python train.py --intermediate_size=640 --vocab_size=2048 --norm="layernorm" --init="normal" --init_std_qkv=0.0197 --beta2=0.95 --schedule="wsd"
Each number is 500 + 40 x the weight over the matrix's rms, rounded and kept within 0 to 999. Layers, rows and columns count from 0. Numbers have three digits each.

# layer 4 attention query, 128x160, rms 0.2, rows 0-127, columns 64-95
543485503500505499498488551538578518489447522516559473481452475516491497488541483471498464493564
528492489570455511487531439493483514536538458549498553476531451500509513477502459492550525473482
532487491524478518542510474476445573538494492433538519510470478488533536469500526464558580525490
487521496485447493551514511532443467519541423546512516496501477474502505476441570511503511459486
478478482485478445473449480501506475498423479493463519527461465552551506475536488528477551484484
476479486468532503503484496524535471437468490433490527503480560492506492547511488466514442457499
508477465530457461455545434470508514521516532430520564483501517528463490514448508520466458507483
491467553542551501522533451565518477528514464447538524452548442522496488512424472461525486498486
479486404554501507499523470487503502477529541421453499529473523501468515523544494499552480557518
484562484479497529535484498474505550535495515502545525518536500476513484483488520476464516484446
565503488456476532570513524514486482516515515545523452456523488492494515453551513529488494484461
530478442499528508508517514513558544433509506501510523526505488506438482492528482558511477490571
488593541508544496456476504508483561448539477484505451523489494517516540485481481502443493445523
537528515493547503406559483436529536501494463498473481482465447523550459563568450435502532464564
538572537502513526495567442497539427495479521578514476468489494458486548500497442498470510432538
487437506488498509523518479547442569533455530432486447544523505516463540544537465471514550524464
542498488549469483539521525587482464484484487521510475509482447488501493493494519531476555542486
575569518416450509586488421516417484443530438584566481520500561416582491507459548531469526367497
484503463469479511532450515468529439503549461500536534500483521482535528478480568479502534563489
497532501527480554513586513578483502515472528558506461506475487411473506501540511506473515564537
547462465550457530544474552523515492494413471482473551523579505421509547520478588525472543573503
499592533468504562550541522498473468514481527531508466452567540456607468501470558464494463416501
439600517544496531508423498467447551528514448601471475528440454511528560463490498512458489466516
503558497512527466432504497461488495512504560523518450411491437481525466490476472464478501416533
426474539469503457542560483522516443510535423525494512465499477475595492502484485500435499530463
582496574548535477500563424436589402519507548540495546478492515459500458521450496518458474491474
574495550518609437523490511497580546524473536410468545482490445432494475505512474519567413559512
568526500409471445492525489466510496502505530424480483519505535561498458516533603430504500485491
391485409536497478518449518515505548501537504511362529513443493550433565455580494539485454540493
485490529502484473539505439459481509519461532559533549392524480590482454536533502498471486461441
493481425536464498480505544599474563426425453559530439529451477467537570417464491549537458526466
551522521547542497460532528475490543451456554483534506532457455422517459464498516473450519522483
526515491558451519445560562443566494456457460399474460523484547526452506526536535565518460425468
497476468563512475491554453560525493457478497579495440568475478482563441554474430548463485444458
501480499473577512492477487490536489499475527516476522563484512437417501471597591593503474476563
480556454519501431511524523479485546528555483457565523463516507467447499480578525451526488484489
492513550560502503435430475467525489501454539452459511419541532504576522514475554442477497465478
550535517521545474441615488424540480530455565541516447557460475589497470504474472506457394461520
517473505400562515473456505439431452520489534470496511473456524493483434491513513456480519597463
509538550510556437446499444595530459511509501548510532508483497503460493499497482517452471453489
508491419538462498517521384447527469520438463526508464536529503537485503587542454430464502435480
492557500444468518505523468496497434496445493494507460532503429524467565526553503592533513466540
557556406554526501465550467521516417501532453438574443490471572535512495524517492458518515537492
497486447426474527500530461502492539542524416507468478449534447505550527456518438497420547386565
530507413499491473500524480541501439460500606518450516452576543449614531512476536478492418430525
532431514566551419476523377477539560431507526467508496509525425525456514478566406501511495515512
517447421531519451517529520529453560455534459554563519590519505542494576528461508506505504495497
494463566440516542542549567483464537480497507477514442478541464487543517460537528438544429535564
468511561399544505484504471520433470496441500505564523464510425504500529482548490463482539419480
540473501442536521496490505537475555573537529458481530567525445516467479436480523464456532530476
439484522536478500492508492551445491529455463500458499543575503545478582476521462459519555565526
517475488485462503568503575507497515471479447449580384565533519455449503486518548448489490474523
545483530491501498530490541530558568476402448427484512501541491573533470484559506507464510508457
561458512491449547507568428497511448531494513539575505459435523491569482521481572427548479454529
588509514549585549492535562481528554473503515531480463456525418493516517507517493572506492552531
566474542520381484518477512604536433510467514516513555518482507518544493480491503519533406527580
500500496493422541498474568484515466545478514477539523557533597564549484538578459510461604520483
431551494445590514526489555459425527576545436483448497554501501495539509500493530486569563545437
459494532550448452526517500528491476503554493516536521506489528436447437434527523479447459586557
439455503581568593578490452560526361611476486405494572487477520573559491534496486459499595548450
500446411466462508518574477541529524510464572480519472507615512557455574509436496556466574447449
487514471536504477487485535543502499524446482546519561468476493472503522537485502462493446521502
506524500475554471449480505484473562481480451433570476516525549541518543460534460562472485514517
515499472507594557543487611491430471518485507486396507491533522436527449464503527470474492524473
503540510439505517456548467555461551423451469486525481478584625411427438512532566497575414509542
451517524500451493455497485463496427396564436495512553464472538383567489550479527453522509523444
483486571456496478504437465460475535549508550549472547456470416528488601461491454479476530510480
545504512486534525517444493515545501476386513483548508468589508511509460538501539490511418567577
455541453489471547557514476554509508550505543519474483496495485435572475441480571473497465491485
529502485460496538519532535453517474578569468512570506450497471526440540473505507391529472470501
450503568524529554460513509496456406549496569487442550459533526507519506480475419471468533510479
463578549495521520480545475513531482539499492459417495490545511414495567559504512514538479498536
533517573508481509548428414430487566507571508561480512566464465493510595546508507514496527539474
517468526402491489556543546494540538474508525465528496523405526536519532475579577509543494441566
535467472531448517520580454507523497466409477494564487472503548437501465532501618441551532576537
489476534610492430547486445478490468443528465456463484487544523530448492432510462520456500514491
460572495464461483522508477477423545495494498450493466514526465516528556517530507482539537472413
491548532519546537531467497525546546467531495544500443497446481513516457607464528522502490503550
476507498505535509433500583567486605455468563536524483465505542528522473459537521489463487644451
490523514445514574454419492462479447440446509484489521523517487529456490540461469533502524477542
488548448500517500482510496510509509511499525547559489535504518533505487508503438547500512486393
423507491478516493479480506546514479541483582488472528457476519447504518473518561476570544511538
469432522510514506449481492515447538467483549534476548518489514473474559436516454529433484477483
544496507460577535427501462493558505421506489487485446460485488491483559492463573478470537512511
454483522489496461477505470524552450502554476455500503491562520482456486488479474480482559492515
400420468448532555521480500504459490485499434496487501542519542486526463551450548542550470491488
503552437477502429435474548457464568440472537495500537546527587471492461478466496463429507448522
468420500504523517451567494484521461500533521566533529500506468513504461446456484515475478467481
476504510532531483575507455537540494484524518519455456497521507458500552511529543446423467461453
466493518486514572505504443574482480548521485498540456458496448460523493452523449510497536512492
457514486511532532479571469515494506530475479513574506443464555500457535482488449467493541512460
497514576419424473489496534452499536494463538405488529499514491481479502560551497544555456505425
499491537505468452456452423511434499461554527436509563496558469552536489469446506514476418483470
542502439494574488436519466517459479513430565499472528482505512484515510460486492545578533557545
444519497481481557520545412461508488524522466486470516481464514525457432465461503557536510529462
477538485471527489509450546449426528556445500456489576487535457454467471502489464425536492401473
440504557483489516480517525529441491478528495439454498516469482540429460539482468559466444466450
485480519497531559470509511545415527475423544537476443496522573476481430495469506514503508432503
538412489442485455514518523538466495470474435465516528540556508606554533574457473503473529560507
536472479468561586549515515566466501496444480525534549491526466508455550522512442540562562470536
471538495535525490507520509505428598493487511445443464471461561486510480470468504578443533477487
525475516544482477560498493469552559509536516494498498549518550531539481446612498473467427598508
528549493509522448534464408521537526467487548563511505485447461432494433463481498443507497439566
463484512457547476550509511502489505475445469507511490535473556504511499488554520500560547456513
472516481502505538440511479526516530527441556495508564517476474530496485556569474540490447484490
516566553496483559363489470515465534494469575501453488448487559578501521553491421511449489400467
536497497570541516451487503487523558398488521500470473435451487537550478510552558486521500517519
427519417512455521475513511483547481515477518515516516482548523393523558460485520535518419508489
516473494472557562415480545445476474549520458589528490514526476510478440520490435502461525588493
476402465491528462475487492513513514480542536503505539573478423621563504525556523589488556495546
478515512514555456551495496551486479506505470494517492528428482551500508526489481585477459452521
496433483521519499537483545494515504511504491466596457560542500530470495571531491533535527508493
451501489488574450422492492534489432450438480515438508472501500493549517505530534544517484508476
493471486515438495446527483480451453499604522584492563429420528445498478437532468467434472481519
501532387514484514492473499487464425487516524492550527497517534499541544496481481474477517496456
411500537595471416495558524537570485419535537487574519490516475528512527516515529494493469469533
530552472552420458558520499497563485502503494478466439400545579478501456496437397539546468496538
465551527537582572525468527475492548461459476464533490440533463541499446519439412511494592501475
517481479503509556499506446530534518586498443483551559501549557470450491525533543507521550523465
486548496520544492518470554434457522481463432416443496480521539446478559502479434508520456403487
529482430565421538468495483516524459458504506547472541532432439506471507550490452462456502547444
440582515499465491528424470597477462434491469606537493475487570497547512497464515478471442558500
476490449496577490518478466527545470428457485454461452490540560451585482434544520489520496481466
514539466484545504458546512495460557465557518525533484459547538457467525484506466498530556497456
530513567417497472550536466464495555487511487519477480546516470501605447556548513525491462502530
498588443511502532508449558443474513548569535503489463485408491518528482412515511483460507533504
424483486437473592515443508400511540511469496512446505421422458479499509520459563547468479459511
583557546476539407509377518553471545440495455512513491514509496523497474511509528542458428554518
# layer 4 attention key, 128x160, rms 0.199, rows 0-127, columns 64-95
489510452510508531541449497458531478467521440487491526487503525496494508514585474492506482538516
497524555477541484483471497466541520519549523468501508511483463533456548457535463494544526475479
510530488509506532453494475443490527452493475499552501502493442513479503521509490522471523556513
529493526493517485563549545542517460489522531415529576538498530482468503486510460549501461518495
481540461499451584509527492531533538522489479432441504499507528520519532494544527490484478500529
513486494463494436527524536471543552521466505461521501499450576545505515510567560426469434498466
467502462418481507504509524522527486460503487530504505494470507542465479550488521489490553513536
521538524465515445571491488512464492480518521552557466564468470552536502493493469477503499480521
514470461420509441475477500481504505488539487521551479517516462558487549482486505495508552482505
541530449492551485506442441480552507521476519476516522506496464532476548484466471470458502518492
408517479567490507476429533510560541592464494549470514491535488492496467513544505503559544460493
516527494457462459446458482515520444557510512525513464493477547543563500505495474489509536485505
512469503481514503468502474469515538532421512540462545532501500495574474464513457546519488500511
501508508524444518502545476468493495513483544511496549503495555505513497502477535441477572448449
502480550489459492435495514456469532451528508507526538450518538513397534458513503534521475545493
490483505529460547591535510558438459514496488467465507440491477530517564499470475500544496551510
537481446451469536460483482482530429501541429500520550519470554528521466488494504463482467422451
524480540495518582428443513480527451478531465562459462477510443419539561454509550564476457453534
457488485450501520444530487548483475487453488465488495500493465478490497453489501516511524487539
515449522496465471470534509597478564496564506563551466451505526606518547423478473509486538533514
471560510524507527524460479453571479539520513560421454494530486471555499513498461491538504433426
514531424493508540458535502534539446573500542507472514534513528377504560495565468464545467546466
408504517498448526559549486438487464454484481530527509556512505526534481536441475558500535381512
430523438454541481492508466497501468535453519459465517527553518431517474510503473475404500516424
534492517506437437523566411439490457598534504556464474543472507514485501485468524469508497433488
558445417523449445509535581553455484488506495427512434472554493508507509499508517565541495465549
547451452509438444542486530482535451426529467526506528441473468533547468570432416462421515503515
523510543473481510488450508496454448487500436538528538474504497523500458536506536511521547488525
542450462512555478514581589479437459570488518482526474513518536430516581455455501468554607551498
548530413550495418564568531381539468459582555597486458558451487448533582524495480511501450555439
483463509474511529459461482486445557498517500463482537542507511522524533486513485524526516523491
534504503515525513515503512463615474510465549455511518487497473461456441519558494523488471511559
622523540511556564482449574523495521480528530415502457506518427482486501490521523517474471542466
544552437461531516514447545526489502552542539512428497443543433430528476468461536479480468483503
574499487529424497472484545474503494499503471473478507454502487593528483594555470502505520474522
482473476483441471545551458538475470496523492452435490562513517470533491495530495425445502445503
464496481470620544521468541443467498454529494522550522493497453473527467476492459464559606465504
449530446464560488495510617556503486543485524471523475428464502470505597510605501576418554460564
558464464518529536583492490554426456496465465513464532495430502528543540519536489505538522505517
526438528535511443538600494483458462444551483513459498469521470529432544522425481471510512528470
517509480522509487541488488434453468510495465587540493464447592494539392580538496560397542503545
568437500519535523519459459491485480490607557496438509497548495449439364489502588497498410508480
519509476510497505509500515531559512555573601471537466467515425487397504491473540528527499531552
470558458524474446554400559518485491422565506563468497511542506533521472519490540518504474472467
466453436453482463501513553456445546482527499561586428519517507441480482469485515496418507573516
426556500556539505514504494476537441539463500474537435503526529538476468480499525521432459518525
474481557388496508491447446505528586489514477459516485482508418426467586423434484488452451472497
485443482529530520421477512522541565480523488486528519509573514549436565485562546503526400514506
474507497577465563514505545434529458464612479506508436399508475547502463553495503580535401413482
427559531454506497502577393485511456495470489496490468372511515499542459492491497441564485457554
546585516539484524543495512477457557500540477577529467507539550517510529428476514511478512585495
445480408466483453468431488471485551459505463418549517553588461544508459484604455507515521418563
477587510471515521514460479503468449443605478488471465476534540504464460457478508454535569502505
498471511507518483504508497546478494465538481477552542445550460478524452503468441488528488513497
479443459547574516534519430437511551516565505477486574537458497602464504497473527486521475437471
489420423531493480453475553506483531491528520497500515453576527486551545552489484558552480506531
548579507493466517504554516412467429487452509564510515541519435475421545500429530478561442450520
457507556418440503606507485652504476542515484490533573518465511494559475523475524520400488553545
475480494495500470472522513462568411480481500534488510396577480535497454531468429486501560454522
445512523521541426577485527486580404473482521520601425451504506468475521609452449449537479468506
467509532468564415511558605502480494511485514482466472432566501475391490457527534434463450459505
504508483512440515508492537519537485478482521503503456433536470505491498559519446562480454490529
475533513549477571492469513520487502492465452475418476543531467466446488423488499550459508528479
548482569570521521491501492483521489492545512498441541511462520532443530493528530445452518409453
512506517506542492482527476479482462502528524465518450503480501512486496527397533462501522465480
528508491486462521477492538494472440441559568513483432486557553440471484559507510463554481501549
556534481405460417521410527449447482547500486517508501552480518502461496510557523407549573545520
538404516572563479505478460485445546540482537487559444471529376519551528430504529496474543474521
534536555516515494482508463555532505464522533466510483479525480553485507421437384556476507567521
531515490456453527554528548548453540524512562478438428526472489452563484540460499443444502456489
578523537477447431535515581417582503507435491555524514508496464500532517434612474511485499540443
468552495484507510480509498501399499553512460440541530495474556512600498551482351498506484493507
539538493541530557508469503562548531587482492489477464478483527541461486497549591501460465479547
485538503536588486462469459432461487456540545433468494526496417514557529489515484463439589481392
489407482505448475474518516502469466506421471437478437467473522465571500557512555536501470473495
481511525470614433493485444506491494554448499568513529495558511538514499557518420513505505504493
427505509548520467451496611486462476530493450451540417506485509498509488497549480544518525476520
549495513508474495529433558480464517569523465457554550468493503538562458384514539519467530472504
473539493527477454578504496492478522559569490434466497504486491508584490487517554495496512395469
513389459497460460460477468563572536540509478505476449559529470542487493527618459504499446469464
581514486467538539507496457490513476522545556537533566483415511480526491543539475484510520509534
505504473445423534460596568507456452493504487553486468510559535493419468458466494584468463455499
459591591480498480492472498431480534557572422518538447461495569474443492508532517518481513423490
483556443521509531470467512498489435415498559440479482531478530449465479526489464561486483496481
504511469558562482426521528541483568532492500496478500465428517528485505564486467491476489527465
466496496400502448498488492493537585564521518524517491548469517524460562428533553456519565516500
486513532523546466547449494547492460463529484503467523485495523421490418503532520448515445498452
525461426517446506519539499521529478515559453470477525497466517495547411433535543489492511474461
471496556482504462524488488440535524546574506447545498518492518506475523493568579504555530541549
534486445507526482462534517479534474490454528492470453449539458463518530459455438546522487438497
495529489539501484518438559465478530479517498492523570455538514471385452525522514526426585426455
490495464534474530481484561566466535506452441515533510467468508518472506422516418407545543475500
454554388569478490536564510571437497463480488500480513519487359543448535559488483502465512470520
518569448512576518511553440590507544498496512452524536477479510503562500490544467571492377571477
522450523522555541495433498477518511475499397512437467435496424489528486528488468529478524569484
509541583464470550548474508502528509482497519596494545470467514510591543570534502457498449488545
603432482496456527551459440549473497401528400498545564518437450449497463534519564535522562525524
435492483546528561489519465494567475476475487493527521421560465501559426512515416420452471456530
442531568512500451486496475470457500537509447542452506474543488469530507542528473498529543403440
494505492472503509492414399470503444472491528444469475509493537477460439539490447478426557535467
559464498517499458479495569599532560509584453572484517462521464466467496528509540448487563577520
500484490487460455491509503570452451541548509483492485598490513518518555564555507449610580500525
433541550484512443484476519527534478501536459452460503517522496557453507467474526502452428541495
517469539438548445438517506513440508546507554573552464478501565534513472558502506502541537473486
462507525456524497590523568444553487567490500501493495503458492491545434502528478487517464465547
515564524405515492529482466468584498560539530485562477501521450539480578384502551504550543501532
423525544441508445555442514521517441424488559463439482527479487520547488466495561457495455548497
523499492510417519515461476502523532483457437542447504462479532495558480536533480523518467509485
515532521467520520463509466567526444502501502493500449515407538487651470517442548500535541483498
531481503505488460472509448546466422466466440477417486531496544465530409480470520454517503534642
487512517504480526471494514456461488500423497577492533501552381645494409492541456458446505544474
485537467602543528522494503538504483497482470510554512572490530471579454517552509535511442534515
500514462523477549544470489451495607525492473404495467478493478452448423519477563486503477507509
568459506503524503568529527532499477548572487489493507511517538518480558513612541453466411569465
492559522479492555501509505580480555498499550560548446495480469447471468527458482567492450508543
506496474417483532449548572542550481493503475455548515491476510524491433532506480500498484537524
532487475487477444510513503497452490532403529493503474511515545506491523457502572550536480553477
560495497476474465530467485520534498456493546461516512558471511476543463557489484560520436419516
443494514512517591485507492463538487551518517537431480488502479441506501475420489513475500474476
560530480523507521545481474473517557512508457513497477431555491543434544485530547453514590512493
563461509557397482502494476529532506508543516587526485481540545462511494487453460564455532515503
432485506410452451513496531469456510529507489543513544527567529527504527471513579486478516561511
517455438507474511429437516565501512537517489469527482488559490568465495441470534530580481471488
462529490478480508531451494462503501571478494521518505463503500432480519538601503519461525483539
489510538534536479476570463629483539495518515397503471548441522468507490507507502500540477516510
443536507490414536486461510544587520448470541515486490539471539527436510522509466527468471477455
466463530511509496509489429543507535478472491507488462543497474564504447514485445467526538473411
536480518482488436530480498593517455523488547535593496499500516515484495498471514503497517495517
# layer 4 attention value, 128x160, rms 0.205, rows 0-77, columns 64-95
506515465471455473560544467437492502505507557465541436465510511565465450494500456533492473479515
522479467495444471549536578508455457447542494611514530534477486476549436557516476481545494502471
478536551486484509460479452492549490493518519515503448534450479446387480511486554483513422534529
524510483438561507483480499464510468525526485527507538460426485468555469489519491518519460455515
515516498498500496444552550494555485465532566475529479540489504495472555554467544542490472487387
490533470520484467521548554507520461504541513557497440526537618604500474545503522516507521452468
524479439634478512487510562513515451571492470517545457537499426495474442477475434469469455452519
564577462508493516537518419567434505566536450507472536510485560461545486485444494452527562496525
506532473442517515511456617454457546540482476520551499473517457498571469558446586553450537506522
502467545456513558571479529481556484464511547552493545462493504493459513494537525611492486450600
454511466410525567526470388487542413509552477540513523499509513513489454540532499491522503544574
492458466509495482553431538488453517401466458464443485483519438459514486519485533552487473485523
528484511447515456557494470472514559540483548436469504483479558528517469421473440479521467538511
478449488496521415493479456542559464476421559432420461459587505584494523531461501535445505588486
500522510461479561450472437505510484476445513492521488498474462471500494465553460520529539537492
496491422451459439396472449508544456522457525438469465446515527509460530492530540486476441521514
540495531501515501482489491519496520488470527499491544493501450482496504531485467550515488523423
497441517505488481501469501456483487514510474504556488511493558567456535485506472466488475476494
546461513523515519457543521434529470509530495507474478515479487509501535555460528559441518506505
544507516566481486534533464450479496434513535525447477460482547490511486525471536502496425519541
578458509558555481450528522519508467515534487485518452546477420506462467434519474474550459511475
492495502482526540564507463502441485495500473511406534528521437518534559502521421437494454535491
454483457447448483546496493471481503475485490546486503495528504480592533467491457438514411468519
520504508534497553552480439521528467443491493516433441485492530458498545457499498463523450519410
471470497491485539501566459463393488443521469598503493508519488412475518514506546493445490478452
479572444493566493496497472548401537575482528514396599515487503441574469436495472491465513538484
470493532442474515481524486544438515504538527453492511459560446515458506461491464517496486552511
495539499528488434481525467476505508525519563416441529540451519470512522530459552498554539490421
538571428516480483509512498525473556534527494487490510540520452534503530481557485484508465497461
472460441488528481430484447532510519483472502433509459527537545543521485528499497425532514465523
476510480519459524493532529495480467503496496538501499468537523505523534512527495516498539541523
502498542509465472572490456507482502487479495541604522491531469519475565469531466466566553530453
525478496542451512498545419515530513559495500499505502478553531576448385472488509532532500480536
560495548522489472484524518507445450502496453475555556518421568477548490546472458507426474466548
545533447498478542488458478478536576495481457542568514525519472543506505543450493544486527489506
517505508529498565522527466516569487490499525550489509455499473506443518452525480525462526546525
465426445505501513554490503490479454450470515532510529474531487559458505499486508513485517391495
463504451490467522529537458486580493474491506512439531504414532467467574535487483569493508465489
484453509502538524517467488493507465575538484523504511495457400524514448501486490435530488462492
585489462579542540556479531485479625542480504497502492483514567465482597434472538485419482494505
476547486496595481448488539511464511518516497469543522586543461497554400503511520594477511545446
427520530466442518533440506483487564456528486588492468494481470487486523454492502556520487512513
489431452502464509452431518546490461427478491468484497456495482465431533532490507493436484408473
453487519518473489493443568458553590499547499485505469475502475473492446525468519493518502526490
453453441467473449516492493482528496474556491475476451509496567452514559479505536536468535455574
531465514476522497490487516496558563448510573618571554456520510495528522435531457477546466463483
540480505429471437527468413543480529507549504580565497443500491456558480589521521546455506436526
463538489501489461546456576531529482508510532437489560472540442550404509445542472560448469427505
472533523486504512471477500497525481502453525479535588492446492447506488476592506531527419485538
489509471535520460532507483482495558473514477468461514477452524508512413429525516489529560459483
620467502518516508549543536487466473469534494455521482539457457447516526466491482495462545511528
484433496482564526487491460564516496451496497507505402499440521552561479449466540478507499529474
571571524484491500535574524439520433513536558464528514541501494487505507503479437490486508510549
539498503495516455450529497457493492468507433499489488508510481517437500495456453460566487520453
528485500486504493496485510502515472501529505571531472509493467512424454513555448477552522473510
491503440476466479516488492513476481536538537472466454483493465405504548478495509545528454546504
406485442391489488484447449524468527448472512564510504537471461478493460471482474509439525562504
565497484518495479444470561508523519475531538488528544583496475483520533521485465576478515543509
481434466523511463499554570547437410477481447570499457540482555508457474510521477428457485518471
501547493513493530578445555492502485548462509498522411538453545472602548492532509493489470491500
440517473524520503474527433517482459510432495545481481558532455524538501490485518443542505489482
450493514425494558486493489505580498415497476528521526506433411493440499473537445501474502546516
482582434543454488501485510466564482529498530561444466472551561500517525514468501504545530526447
502523481525468510479507515539514465505480524517519467516517506497493469471457552492507467483549
450525489475519532540549536499499518496463510508556443479450538464557482550561538514455517460512
451505485441490437508476501559458550454497473488466544497439473464566473547472436528478491552549
576478479507464453551521508492562453500491519527463499559483527473458463515463592537439440493535
437492495584464520482474473511464504455446618489434460519490521461530486439515438509485591453525
488477504511474483501462510496459473559477489434453524469465497623536542547493520514461497552433
530424567473510412462482515562539546500584454513514490631556465471469501465466501498502416534517
576456441487536535488491577470461510540499460497536457484486525556488515467524457520555491521454
415552586538511487504479442567495495517414550498457497501494504569499529461510486523530496491499
454605555529533584480512523512497445511506439503517474456472529494527491413512491439582480513573
445503546493488519519501504426470474556562440510523416536493485528520539531457491455488447522565
553476580458620537557522514537477502504569541489459513490585520466435570518512564454443500407479
525473473512488494562508486462579453489467509491501500490510510469555572524402505550549545457437
438502497538482542488482518482497436500543482529487535437441601451503504493459550482504434472554
497478478457500461572470485508529533517465375506391555458402480510512492477528420450540492435478
# layer 4 attention output (transposed), 128x160, rms 0.176, rows 0-76, columns 64-95
534486533575526554525492492502513483506523494565481440519481552513557442532491540487454499500501
496482444488512478502550472524436486507528491553481492466497504447517496505534529464504515474513
531487437559538471535491525518497532483517482493514516452488548565478514525537500514375474535488
458460468485509420450475460536479489535528516437423504459486559521500529519485510495517467515461
520505466499507446463490536527466489522497489483514491463484567482481474440551498483521593468479
478519460525562577455445441452517503464460482522554443536566514454447527509521438493526489543497
501512492492550525511467411518455468506541511543552489500477462553506507505497483488533485531476
464436493457491507449517523492554462462496536485549492483511422463448513388475531503452456497460
477489521548533503493531454561529492508468541496453523499518476514500571486478464470531474598533
576524498495452523543529516470521490530490519476495525505507545578493490552470437459491526524487
526519491511492456528542514458407512504466461456443497486496472471428550531503498502517463481427
466505554504509521482533477502461506507566539534486544444477551552540528524481433444526514493507
527498477545479535527536490540493538460544447461512530506519453541450499579458473495477507536482
520554532541514506500553523447560515476514478475533533482499522456495434560606491482491573473543
540447494568482487550511494547491583492520455531486514557500487538483462454511459522528499498488
538525583500548524484497522489510479479483450519566473539491472552472521536515454447479550546509
506564495465477469459471470444570514529420459471518514447501430502447454435547488466467516536584
533509465494466490475541452505466462451502515540530413576542526487560463581469528477458495493493
528547489429456556516462445488483488475532420521544446503534473463527481469438513455508512427459
475542466505527461484478464471540507499564496523501511494576487516539555575470477463519549479522
508508487524480500450490524552505518491495533605472535470437539530544527497483480546464461491540
433512466496495504512555440402553482535513465502497502455503489491513518500504539493544436443450
480558571455486552462573501419498513527477460475449490473489451492478521546468583502513508492510
516521464529437543492454491450487500605539464503538507458499513472543465506505515501457579488473
446506514463460458484451473488492498505502504516499525467473450489462512457517490509566497483498
432508440463512543569525447419531457501543482458554466442512472447484488500524523427466490517517
508523556535474506496512470435491506502512511521504486457544540529443498499489488506502499452494
485460518526472494465497495558493533433540540533506510501548525539549500483504400509417449505556
437491517544571512546511487470544510498485486497533530540476497534502517510466506506421572576471
537542570498470576444450478497529489390473520499514443487473500524481472512508458575495459479520
471539481482489479521513483474442485491500444555518536448486512531527473529459489457534513496484
603500543489476428440490517538524536475526525504491590511545412521511481444585438550491453547536
566468508519522534519512490471481530518559481551519491503485492522514491528452498485503480447501
494488464505530527414535564504521537501479541568483443562464501481516527491461546505528493482494
511467511512555479497524522527466486515483553483513464512489522493494470534465509522539515407549
551458476477516478587553538439532494528512447509519500543520537521478474461487520449517551477510
536553513507510564494512457460489486526493508487526503482515552441513470570459568440461499581480
566546513540540485518495585485461508558541471471544501476491475494513525527482519463556559474459
544544482454542486499501509501597497549483503444461501467508483521440588526522542525412473537485
508546582510546469456532520488614435500491520403523470578487493482477586549493506533489515502509
467496524514519481556498496553520509511460478533498508481477538496489496495584546482505514511492
500484514515455463535515524465497494523484422505495524515492503499510546553485484507479536485492
526528558477540541511506520461513485548514473499506540545523509493539498477523565479550593492503
508536549490504494527481542484483528518507516486478500503541542502483534459515487493490495509531
499511505524479545485508500524474472488503519502527477519453522528509476540499480514483465500506
493490471526460518506520580503438481489543450482499496544474554487495559529431470485463537507485
476506477558501508533496519515472493507535515453542517465497516525506478440475488475469459515448
505533547532543428464514512511509462518504496486510484502490514486501514508522539451483542545485
554489528489507466544512538528495564491460477485454529568548511499548582489498450549567483567487
490505511513482535505483524512562442505526499528498471520475520523536562542451442547461561554549
488476450452521504473503476524516484537549484503483552519469483564518483413445502523488523462501
523494533485519493564517517470504497541524500453510509484479502478481442517470583448495541510558
509505421451552555521495394455461554529550435522505531468578499546549464581467567460468475506471
510473495479505578480455482524528509494481558546524530508492481518481495496513508432495472471491
539462466498479456525456486517523530513511546439505541496469502502488442498546507504444464575529
488543560486524558520485544423460492491476504513560570530500527530533518535522521551511523453509
542554546503503514590540496483491474516459554474523465490542491503476506514571531470476502463571
473492542503518495486566516537473500524492520524493509546510523547435463484512513524584551472514
505518462503491451492582469496528516482464523547492476593424460495476496504482431514448523568501
472461468559473496493501497494460518488515439466483522504465499532518496482544494547457507509490
478531584493483530504582494550529508512500545480504464482508511488434491484489452521483426481579
543503503534477485584439437496491485583551552488487528459466474523469524511524473482519516538495
512486486544530510505491465475478499497489478525545520466471499508484494512503510445463543508506
441534480507513492427531505554498456484460564517463531535492509521442540564546464580452504514472
507526490524508559508505484451497485501458488515449521542539577521509477513488450494473412481484
549517554501563502576509549481541395484468525552515465494478533511448522405522476501494438457436
449502539408541419469479480496530474566520443490505541538566528525389537498527449511531501441517
523531569413487575529533564476552489534551530525568463522513443619571438571440469448461463498456
404577547471482461478476453500554495599486538516472509546480515396505473526473478500531507451473
466520446506483497534488573522510517531568513518417477436493438532420574533483440434463516492517
376432528545497433447511518459495539410559480408498435446486476414405541535518480508483437529478
484452488594503463573572483518530487526482493533521446485458574510507484479569502419502450519482
465503413502496486502434526466484534523460446549533495531524501551488475455528462479454445522430
508498493462504472504458529599422514499528504501500532534514559474471563543484503410533568481482
519519484485461439521506581513523454526477503498487521561434496550563453494515549559444458511499
478502533516471464481465516571461469581475497494526465518430454541459478523546417418557528549591
427463439507572424535404393518404559439503530484580425547466499548508526459495533549479459502459